Part of a small language model's weights: 3.22M parameters.
Each number is 500 + 25 x the weight over its row's rms, rounded and kept within 0 to 999. Layers, rows and columns count from 0. Numbers have three digits each. The size before them is the row's rms in percent of the matrix's.

# up: layer 15 MLP up, 512x128, rms 0.314, rows 268-314, columns 0-63
# down: layer 15 MLP down (transposed), 512x128, rms 0.329, rows 268-313, columns 0-63
up268 097:489477482495505487531513547497489516541529477482493522493540496478498517475485501478536539502536470533508503491466504547482473519513450527516460506501444472525508470499463444541483492490460510
down268 094:463517518492520529525506483496490522485516564486482484532494508520518510505488503493485486526503472516479504501515515516497488498479507460504506510533576495497523498498518508516479500444492453
up269 117:509523491496520473533433495434501476458463499438517504520510513524561498502504538537481518530514523468514500496520484514488507491528505528509503545483490496529514495503498491462510476490545479
down269 110:480534472514521545491526484499526499579516457525493480497455475522523512510501465522475551507516518468497497483492483470461523498478520460511533483476493522520531448479509504501531525528470478
up270 097:496526491521523542514502460471506472500517504498502456456516513523523507493518490501524516501488527512501483471513484478493479474491527514514468509468512464517490448526531577490495503491510487
down270 096:528516547475483481512497496490492499502531464515515493485497542486498504484508554525485551529523507535503493521474530476515507474471479504518514485505509554482513501493489502493534497534503484
up271 102:534480526492419528457494454511502535477512504497503551509514513512536510461525533497497503464524504491487537503506514542501480539476498471511476500510467532503524513486474491463552494463488480
down271 101:530506473474480515513526507474530487512518480507506497525510515521460445506492504544480507505472494481468558549464530531525515447448508498524494535497492507504449497477457499483523486517520463
up272 104:494535484517524484512456552509450514510496494501528484508536503528488527498470518531454473515461484508514532500527511502500478501507501540476518461493515460497560487462494489511473443466511543
down272 104:512441530522496559539479512487488516501457507534497451477483503485506482494499515478500532513519488511534478518523481493438470529518544440473515517478483521491483430470524498503536502490521485
up273 102:495549492485498489516501462525524529514489454479484471495509532442485474516521497498519466498513505504492488538503537487495499508534485488519507491482432496498553498502457437496515506479517507
down273 108:475486472523505489536502536499507511512515507505492499523510490468534504521497531487528530482451504469487469478497470498510485508473487504507536468527505482504460448469492493509548481502479490
up274 093:496505519466497546502455446511540540485483509474501531469493507533504557508530539485513494457519509500536516519500493512471478507478530432495500495502483486500501527530509496509487477432493515
down274 087:483481514493530502525498466515541507559498492496527478474497558517538480513491501474499479482489517502480499484526545500484520512506475508466486505480500526495443483513510506490507540517499460
up275 111:509529440507487542475518521469519475463503524531467492471504505465450498491499496465468500508499516465505495515531496491523485512544511537507482521512490510518545487505483510502533478495547465
down275 117:571508464451511515537537521492546459475474511540453539495513517480517499460513522481535533498473485495470535496546514501512519482499477486472497531493490507518504478538521470515548479481489526
up276 107:506458510486480503500471484510540491509513505486482475547520493492506486511489493493493466509501515506522481534537476486517527479551488500489479503509526460544474537530488479479482486474528489
down276 103:479489489492519524504474515513513492507468518514502494459504485526470540512520481475497451508496463503522587500525489492482519542485503494448504513538542494551473514480489548496543517486505489
up277 100:446501467490483505505539477522513483477564520445489494523501506470528459489497518485510478466535480496516486509504446548501514525489474508534477509481446511487545487524520524494471501493500494
down277 104:556479479506527503460495551508471462521487462535488531522470518503540501510491524485450462523492450491471521510474487519471527525524488534513505458503451505486513463519496529522531489515489503
up278 100:523451538451470483486448461497510507488503503520486505519527506537536515491486540458488492477479522519476497463473501497550482470516499537509511527498451522507506513487533514542490486485502524
down278 094:486501516485472456497541529523496505500476476471467504489500482525528492527465487512483500477513518459501501542477519505481501455476471490451523506503530497491496511469506513517492533478488477
up279 098:503458539500476514465437525499535490515524531482510486484469491481538464444481511484513484494523515516534530494488482522504487496520464521515535514479491503492511516540500468519459487520442469
down279 099:473490521472535541471500505541483536505548472489567501517499501490476517524494500505449532532443481497510512523479542525546512528477498480523492519491507500514516464509467496479479505529533565
up280 090:487500541539485516472488510499451543492528518473505450527515492493483540502510496513524514502516458453530478530474535520477530500538466530535486536496472503520535515532485515510487488506468504
down280 097:506478461483514483480484518470551493490514493469490516511493501485498509485424538517513463524478510512479474477564580486539495498460490502454510588531506523482518499523497483517499483480516464
up281 105:488492459542493520559490521504468493486489517486489481481489476537511483517503496522491507519505523459506514463505506535515477481486469512529492473515501468539512490529487499501464516508481469
down281 108:527506526512483484507504461522507520516513494513505493484510476504494510543539546503514452481505472458504547516527497509489508542505444478464475493485525524495489470491497482509539498515490509
up282 103:514473557523495571521480493473459509486506528448507502492500482510501512494503453431514503537485513537490493531490472492462526506502490508506491505534466473497464505510448476507493488466507528
down282 106:496508462468513503481529511495454494522478488466520499517529488481467488471502516473479569536483486492502455483480519486563471477483487472511480574526534516543525479502509519521496485534511492
up283 114:480536481515503488478466481479456501503474547471496450510525511505496535443481508508480476479499473489450512536480435492484481495517559498531480558511535484487486487499516530476523469496534526
down283 108:512503478520544518464519483505493538533525511483508466512506477509440513471499486539494510501475502507494498500545484471504476486504508493502513553504481513504496528461500529517525495507532539
up284 095:510502483462493499474479524506486478503529500508450493498516475532501516462534477475515517487501415486464520528494470462521514509469503486494520484480524520524516522462524515494496502483544504
down284 088:487545545486503507564496507535484529519515535463542490498485526518536498485492509555518475502484478491507445499475495519546487454488520491510515513476478488503494488507478505504498500503479457
up285 099:501495516516537465464470486517525464481512507480468486494471481476505465516489504499485495483486518465456460463529461492482510517491499533449490522543466518528537459494513528542515490490513478
down285 102:530520515550516525510499497526468489528531463493504488480447442516501502524548500498478501527485492523528494527499501529531549536494479460520531489438452489499503501529505487466480489512498514
up286 104:507497498530526530524506476502468464474509495511479485482531544528530502481498523484539502477481473519514471489506453472543491486543462541520482483484543493513477527492514475493516509498504523
down286 112:481458467494517462503447505506480481501548477523524507504561526538489486477512483480462511523520506520541489479499462514485545528490493523518478444510543564488510482453543503445501476492521479
up287 088:498508462468514525498467511534505504497536449491468521481548536501537508494489501471503530494466535491501486454528518514485520512509508489532469472504508494535506559487502494493485498504524513
down287 100:433483528457549488517497462454499497505474528555519528505511495485509501504515528501497501475488523504512527501500482488516516518516473517477515531494531498495505545493480512491502498508499444
up288 099:508499461522477522504502509470516498493456449479490453506503508481514489435506532454494507518505497511508476554517514546535486527509471501493468521469502525468492474474523532473511531472513495
down288 110:550503478474510530534487521471541481518502495532484481522470509473470500479521444532470497557516480497476506489521479552519487504466508526468486474521489509475532481503480473478485481532514466
up289 097:477450516510487479501469484506454547505512499534492532473529506515506462494494502502476509461498526488503555500552437493503511502548463505538550495493495525495539512511453478479535479460455439
down289 092:510457510497520536493512512480503451533448467509512505524465478488487505535461488500504508531492490498495499539483493516462492524477495460532507513509560509487526473474524535482494506530499467
up290 095:503503499491495490481474536480501536525490520515462501512489511495457499472475508529520515512487478484490480494502494503458478488556482545520582458491475532503503513433541454487498500470522515
down290 088:496500511503485546480569525538525478484520499502477490489533463529520485490487491542522493492529513495511485532544536510472468517490479485511445453496513512470428492498480563484505496475514480
up291 094:550488520498482517528549484469505451513467522446498487535475511514540511474488519494523473503540499522513491497548506538513521470480504506500530473523489471524510522515500483477532489514508456
down291 092:540504524534523530502492509524514517510477486466467495463480533490521466534551509478460542471517441493527448522535473530469524528468486467471493467494501531500534473501513515457528497491506511
up292 094:517492510504540517495487533466514525519458503492487501463527498457520483515470528485519491496473504480460485516517509451535503532456508498533506478525474481458484540482520482486497501484495501
down292 085:518502505486498503502506497526510486498512490488479519492507533487488518499491489500488486523510540482547480501517501534514509527492510523528511472500526519471471595529496487475502504494471501
up293 095:522496465513477469434469454453494500504484515491482483512483519533503539549500513451545520522488505519479498478520498513483488506496526508553507494525501493520506520494498516486495520485474489
down293 113:500504524470509541498500487484500516509521467448507459477506482497425481485472542486500555483550526529535512528486507462507523469509526530532503560505510461460505490523484540471481501529498490
up294 100:501473499481512552503529508521531532496512503528535484490477517442479502549539496515480472513516457510464482469478462513530503431540461510552473534492493485517490484498513468479485501488520521
down294 094:489508480482498507531514544518525483480494504524446476523532494532490509493458534510423483495461537517496504467518489474481482522494516506499500534543488468500458460519520464466477499523466467
up295 102:532548483452533510534504508478531521511489523504513537513514486495519524501477455504507431499491539492503499499532520523493510534473507527467538533525506490484495485508445501464549469462537485
down295 092:535469468507551508500473476491491520508518500515545522493514515496512489515495487533484495492502503518451488539497515544493495495513519502480495567533494498540478505479484484499511516507481499
up296 095:489470494477472568498464530479538477457485486543502443509532486491500505480494497491520451518516489493471511498464520486510471527522503489543549483473515503453473522511510500506526492477457532
down296 102:515470538471486462462491515493494496521473528532518520538490519470521489475500486496500493486500495511498518524527459455510540499483504520483511473493451521520519556526474477493489483507476535
up297 093:499497492490526518509503556504499551466419469491528491497526528483517477508478475479519472482526477493517524537496532512509520520496512546529532497474486450477510476545494484532509465457508491
down297 105:507469511461547493477508539495507521474506516521525505491510510455475488490529506468473493463530528515479524547502496492482484489485476476517495467511512510510529482465474525499492517494457486
up298 093:518519453535493516495500494504525517509514507511510473514479485474493467481477538473495480516478510543485500501465495503547464505494478486484475528505493510510446523460460530523505472470480483
down298 100:529575483468481500511467532478479476485500520464516498484457467516520515538517494468496537467522512525520448520504538491452497434476468464529518524518495485523472520546506471499507527486528483
up299 102:511500551527532477499504460472505528503543504518493491463512500528503504525499511519526510533497508495487477470515504496498495489500524524512484456511471493531466488528463485517520477507492525
down299 099:540507502512497460483541493480538517504490530472480496527448481502554491504490508486505437543531508479527439493531502510493482514538508510563523537503517515522459512519482503527489502524498519
up300 097:507478522512530499470522475523508525498512492480477535518506510487481534517466549468507485517509480508484476499491481474539462492554507502463465483473453462465460504495492519461507498487531503
down300 102:525493483504476508505458498528544504540478485481507470505520504471489532450538442498442485503461469470474472482533462522487533481471498503506460449468475480468487530449499521478505506527461509
up301 104:528489503528528518466487467501471529450485480491494498481484515492556470491515538457547454532492483512512496472519465492493457471532517436477501525511512532503517518517513476513474479501461466
down301 100:508500524473523510459509509451458496540540492522477464484459543502495466450502506533470513497515516524460487504502517502468482521478492528489465552484505522515507486529534509467523481543471473
up302 103:494491534513488457546472470522472517481496472513499488489510498496453476461487512499481525493508539470510525469517525483493521495494548488530478549521568495517520468534501526518457472517498524
down302 099:469518452501482496487508498481468519483473479512519526477503534461526494494451541505494507511477497495485468518511495518493480529563496536469518442515516481503494483528485489499522466510487455
up303 108:467476457489459498454530512538471534516499503444498484526515465489536492538503525524500485519491457501519484520522485525498488518455512506501474496502466481519491490490512451483491504521501501
down303 108:532519505483463494470504527489489543506515533512507503525469493440513489509489503471497467538486510475498471495488530503471528474522525520535493490494476456493481495515473449499547513488517527
up304 099:451470494523528524490495452509524523510498513526503518519512512478512502481469464473542480518498444495495456464511499503532519504492524464504493498516438484464543482487525527523525524477493521
down304 095:509493498500511498470482496508510486477521533528523513486532529502510507490530476482483464512533460484494509554494517523505539502504463512496503535480485531502525469512511500474501456505515506
up305 106:540495514502476491518494473499508493443416481488486469443483507479485493456523517521474479488520504513508504457531519504458504498486450530551520509542505477502498517503509518532524507494498510
down305 110:483511543490503539453482485493472529505529476476457504470502527502484508494502479505505514513479472515532517514470478472496489464520518507514451460475501478517567534512502479502514492516493464
up306 093:507567516484526503489503508504521441503503519471471500490523459528468518497534506505553508447490467510452453442504459495522522517496511487512465515463481508535501460514532523495473476483524492
down306 094:501463484492519504513479512491485503488480493557519511500527518468516546493494516502524506505474549475540525523515517516454505505534487538505492516540515502476507488492521503509537512512457505
up307 098:500542472491501489464490532501540483490540497503465470500465522500537513502527506503531467475495502482472514512481516485512533502481511490431473513448446513526532534461527494430487517516466482
down307 095:454491535549496510544496532462455509510487479496563511514478499519495486523490466507475461499492506536525491491527516456498488508512497493477489481484494483522514442490546481459484566525478502
up308 099:491505461475446505496479523459495502540506475507507471473492542491540473470489477502496509470519515486493495506486515475532488503532513495562488468504526485509433508461490513474499525466486534
down308 105:516487491511515471497520468434506504490485509488485507547505537502525483526482496519515529506539492496535498467508473480430479490482517498509477550469535549523481503484526487491511507487522497
up309 097:495488474503480461536483475496493511497504477511549481540515528455471461463489497517513502481532475501498491431462521511519497557539522521470515479566488467489508521475508494527446477472518503
down309 104:512501518530509525491509507501497468514505489484527526485497509476513495454505495511502496529495518493510456512557434502513526509480491465470500539456505461485521515513455482474524485504533454
up310 092:520477511526502499482489490510503513513529474503471499483532526524429505507500484491493475475508499525514531491497513454537500499516493519538494475512512490543506507461458504493439467524503497
down310 104:498511531472498503509500466535513524496503520508498426484524516544511485524536529469512507500471525516514473470485514544497470500527505539485529454477542461500482532497497473518495520539508498
up311 097:455531510475496536457505521536502539487523471490492457488490495522469515530470504475482506495496512533514492507494492513502440534476530485515485476479489454481472498510503488457488459493512539
down311 093:516531516508486520496494484477478447505487538498494504488483495457503453501541498487488514511488505483505469522458465497538499462487481467506472443534501509499499516540500519520454472533487509
up312 089:480459464479491497546507482489486510501478484490504484482499525470532516527521494555513427539506490487502494460491516503455533487581493491502509521525494520493513542490525469523523464483487499
down312 085:517478524530515500468527504546484501521502504476493457503500523514490500513507543498524522532508505496529495520501482464512512466472527515502463455504489524527528507509460493487520471510505540
up313 102:514462518487535540489469531495469535472477462494520502507491488561503516532487491522483519522511510485479486494525497496480460465495485487539524485509503487522516466445488455461459468489530533
down313 101:562523507472523486516523485568459559495520482499544504503522489493523515529483491526498516501533496492529478522461516547477542493541517516508497487540496501528492454564512516480529464509517489
up314 104:502517509472443527523482518515488519495483529492491480525522475496482503462513517525500504491520450469455524471528469491495513516534470499535520487510495484489523522488475482519502484479526491